From a checkpoint of a small transformer trained on Wikipedia.
Size: 12 layers, width 64, MLP 128 ReGLU.
Architecture: RMSNorm before each block, rotary positions, no biases in attention or MLP, embeddings untied during training, normalized queries and keys, some layers without attention, gated attention, capped logits.
Training: a variant of Adam for these matrices, 123M tokens, 6610 steps.
Each number is 200 + 30 x the weight over its row's rms, rounded and kept within 0 to 999. Layers, rows and columns count from 0. The size before them is the row's rms in percent of the matrix's.

# q: layer 7 attention query, 64x64, rms 0.182, rows 0-10, columns 0-63
# k: layer 7 attention key, 64x64, rms 0.175, rows 0-9, columns 0-63
q0,100,181,217,220,235,172,212,202,242,181,242,224,225,210,212,184,193,203,204,166,228,200,221,170,245,199,184,233,192,252,215,214,173,224,160,164,243,153,175,171,147,164,272,183,231,211,213,170,164,251,230,208,215,177,230,179,202,246,218,206,286,200,198,217,217
k0,079,230,131,168,223,183,201,192,165,182,146,171,182,201,197,228,202,249,215,229,192,250,189,181,272,204,212,152,180,166,158,225,222,171,214,205,220,219,216,162,245,256,183,172,186,237,199,170,223,200,205,215,196,232,194,200,217,153,190,201,158,249,155,160,182
q1,083,199,216,183,150,258,213,245,243,228,221,176,183,169,207,235,212,206,227,257,190,191,187,202,144,162,204,192,240,226,198,201,175,200,212,217,202,166,244,155,254,183,195,197,244,202,209,206,250,207,168,223,178,162,215,159,224,156,211,155,242,230,256,162,212
k1,094,195,146,216,241,162,226,186,191,201,163,236,192,194,174,261,197,228,229,229,191,284,176,120,204,150,230,228,223,172,188,191,213,181,148,181,181,195,150,187,178,231,234,186,161,180,216,195,172,169,216,204,208,214,187,165,204,246,212,166,216,191,179,206,167
q2,099,209,241,207,226,198,238,169,204,165,175,216,201,224,183,189,180,179,221,243,153,224,177,210,265,198,215,198,169,207,136,189,184,192,219,191,236,182,195,248,172,245,258,251,214,223,141,187,242,225,230,221,239,202,239,227,187,220,181,226,235,140,174,190,173
k2,108,195,214,193,270,209,216,203,193,159,253,167,239,150,239,246,175,182,229,201,176,243,210,203,208,156,244,194,170,241,131,232,175,158,175,228,240,189,196,186,244,194,190,166,185,216,205,179,174,209,240,184,200,235,221,166,234,209,218,185,254,233,210,228,189
q3,096,247,155,200,178,145,204,169,154,162,186,216,228,185,186,145,197,179,199,261,220,201,207,258,263,171,181,194,177,205,202,212,162,209,193,166,213,227,200,226,140,195,233,260,214,190,184,222,197,194,263,243,212,205,171,261,177,217,179,223,205,188,183,215,210
k3,103,201,214,200,210,212,195,226,228,194,172,140,159,189,147,248,186,170,185,250,166,246,208,216,237,208,223,201,173,220,149,183,203,134,181,245,188,152,211,190,236,228,196,168,205,212,175,212,222,220,282,202,196,215,226,243,169,187,212,183,264,201,182,197,168
q4,133,223,202,226,176,189,160,222,164,223,192,166,205,169,211,225,224,256,184,190,246,196,223,214,145,226,221,219,226,159,233,196,237,184,167,226,160,230,209,162,206,179,147,211,167,237,262,176,175,169,203,200,180,186,210,177,209,211,203,201,161,280,263,182,231
k4,086,170,218,216,165,207,228,195,199,268,157,209,165,202,204,142,241,215,177,200,230,149,193,214,163,236,207,194,199,195,262,177,199,253,220,189,200,242,212,251,189,155,192,189,203,146,264,168,221,170,142,186,194,149,187,207,219,204,168,207,188,187,231,208,229
q5,101,195,249,194,246,244,288,213,233,199,233,205,163,221,184,198,176,191,202,214,137,202,174,163,217,199,250,222,199,192,142,193,185,187,222,190,213,207,191,242,169,268,236,203,212,176,201,220,231,233,185,228,234,168,232,234,203,183,207,242,239,196,146,188,196
k5,095,228,202,173,231,249,222,164,177,143,214,199,223,178,183,198,165,204,213,194,141,223,195,186,214,168,206,204,176,232,141,204,181,157,195,259,154,194,197,178,219,224,189,174,220,177,172,232,190,178,267,185,187,214,203,181,195,237,228,132,213,250,133,228,199
q6,106,155,145,215,201,179,173,217,231,199,183,149,192,208,204,211,180,205,164,225,210,146,249,211,194,201,135,144,183,177,219,183,230,195,160,217,195,227,232,183,194,245,266,204,162,149,222,207,190,204,182,168,194,187,203,204,147,161,194,199,181,120,233,188,202
k6,131,189,202,218,165,137,203,201,199,227,205,225,171,218,198,161,252,241,190,230,243,162,218,203,168,219,174,200,251,152,221,154,216,279,229,214,192,216,213,213,181,174,212,235,216,184,209,222,222,188,132,193,208,148,216,210,261,188,169,181,169,194,245,178,177
q7,131,229,213,257,172,158,193,193,154,195,197,173,188,207,217,228,221,256,179,195,223,202,263,237,172,231,208,243,179,138,220,176,214,230,225,200,199,219,262,181,198,163,210,181,215,244,258,191,163,194,160,237,186,195,184,188,207,181,197,218,161,239,239,168,252
k7,109,236,226,251,206,198,226,224,166,199,120,194,183,187,233,249,220,233,185,205,230,238,285,214,214,225,221,216,184,203,218,204,224,209,183,204,198,244,216,151,208,180,228,148,211,218,208,191,182,218,161,231,219,157,213,171,220,205,150,180,168,193,226,138,234
q8,108,161,170,196,205,213,186,206,267,209,260,240,180,221,220,173,219,279,190,161,183,151,213,167,254,185,158,218,180,204,193,226,225,173,177,202,248,152,181,215,202,238,232,217,211,231,195,190,229,204,213,195,202,232,229,190,214,196,172,217,187,150,140,227,245
k8,130,168,220,192,195,204,196,162,179,199,174,217,218,176,152,154,173,193,214,219,151,223,141,159,228,203,221,230,206,212,151,258,175,172,180,274,188,202,156,220,181,169,186,221,236,179,234,187,190,204,164,205,196,244,159,150,183,199,190,211,223,190,134,201,150
q9,089,182,200,191,218,230,180,222,172,169,259,183,203,212,217,216,206,209,170,240,123,155,175,137,184,195,212,168,158,201,211,212,218,228,259,190,237,206,183,155,214,195,192,205,243,147,176,190,218,185,196,214,159,227,234,179,223,207,166,250,283,201,207,208,208
k9,086,158,196,215,178,179,144,222,228,194,202,190,222,264,168,192,220,165,189,230,203,252,192,184,195,158,218,184,213,207,231,249,217,215,177,193,215,204,175,201,108,213,202,236,253,192,231,200,207,204,242,225,181,219,207,190,160,206,221,250,141,158,213,248,160
q10,114,195,258,197,162,207,250,175,259,189,180,234,228,180,193,233,220,207,213,143,241,229,197,228,224,175,202,195,197,191,217,220,199,172,193,213,170,154,141,275,172,211,228,178,184,208,216,195,188,250,231,179,233,264,180,186,158,170,206,164,249,183,187,211,218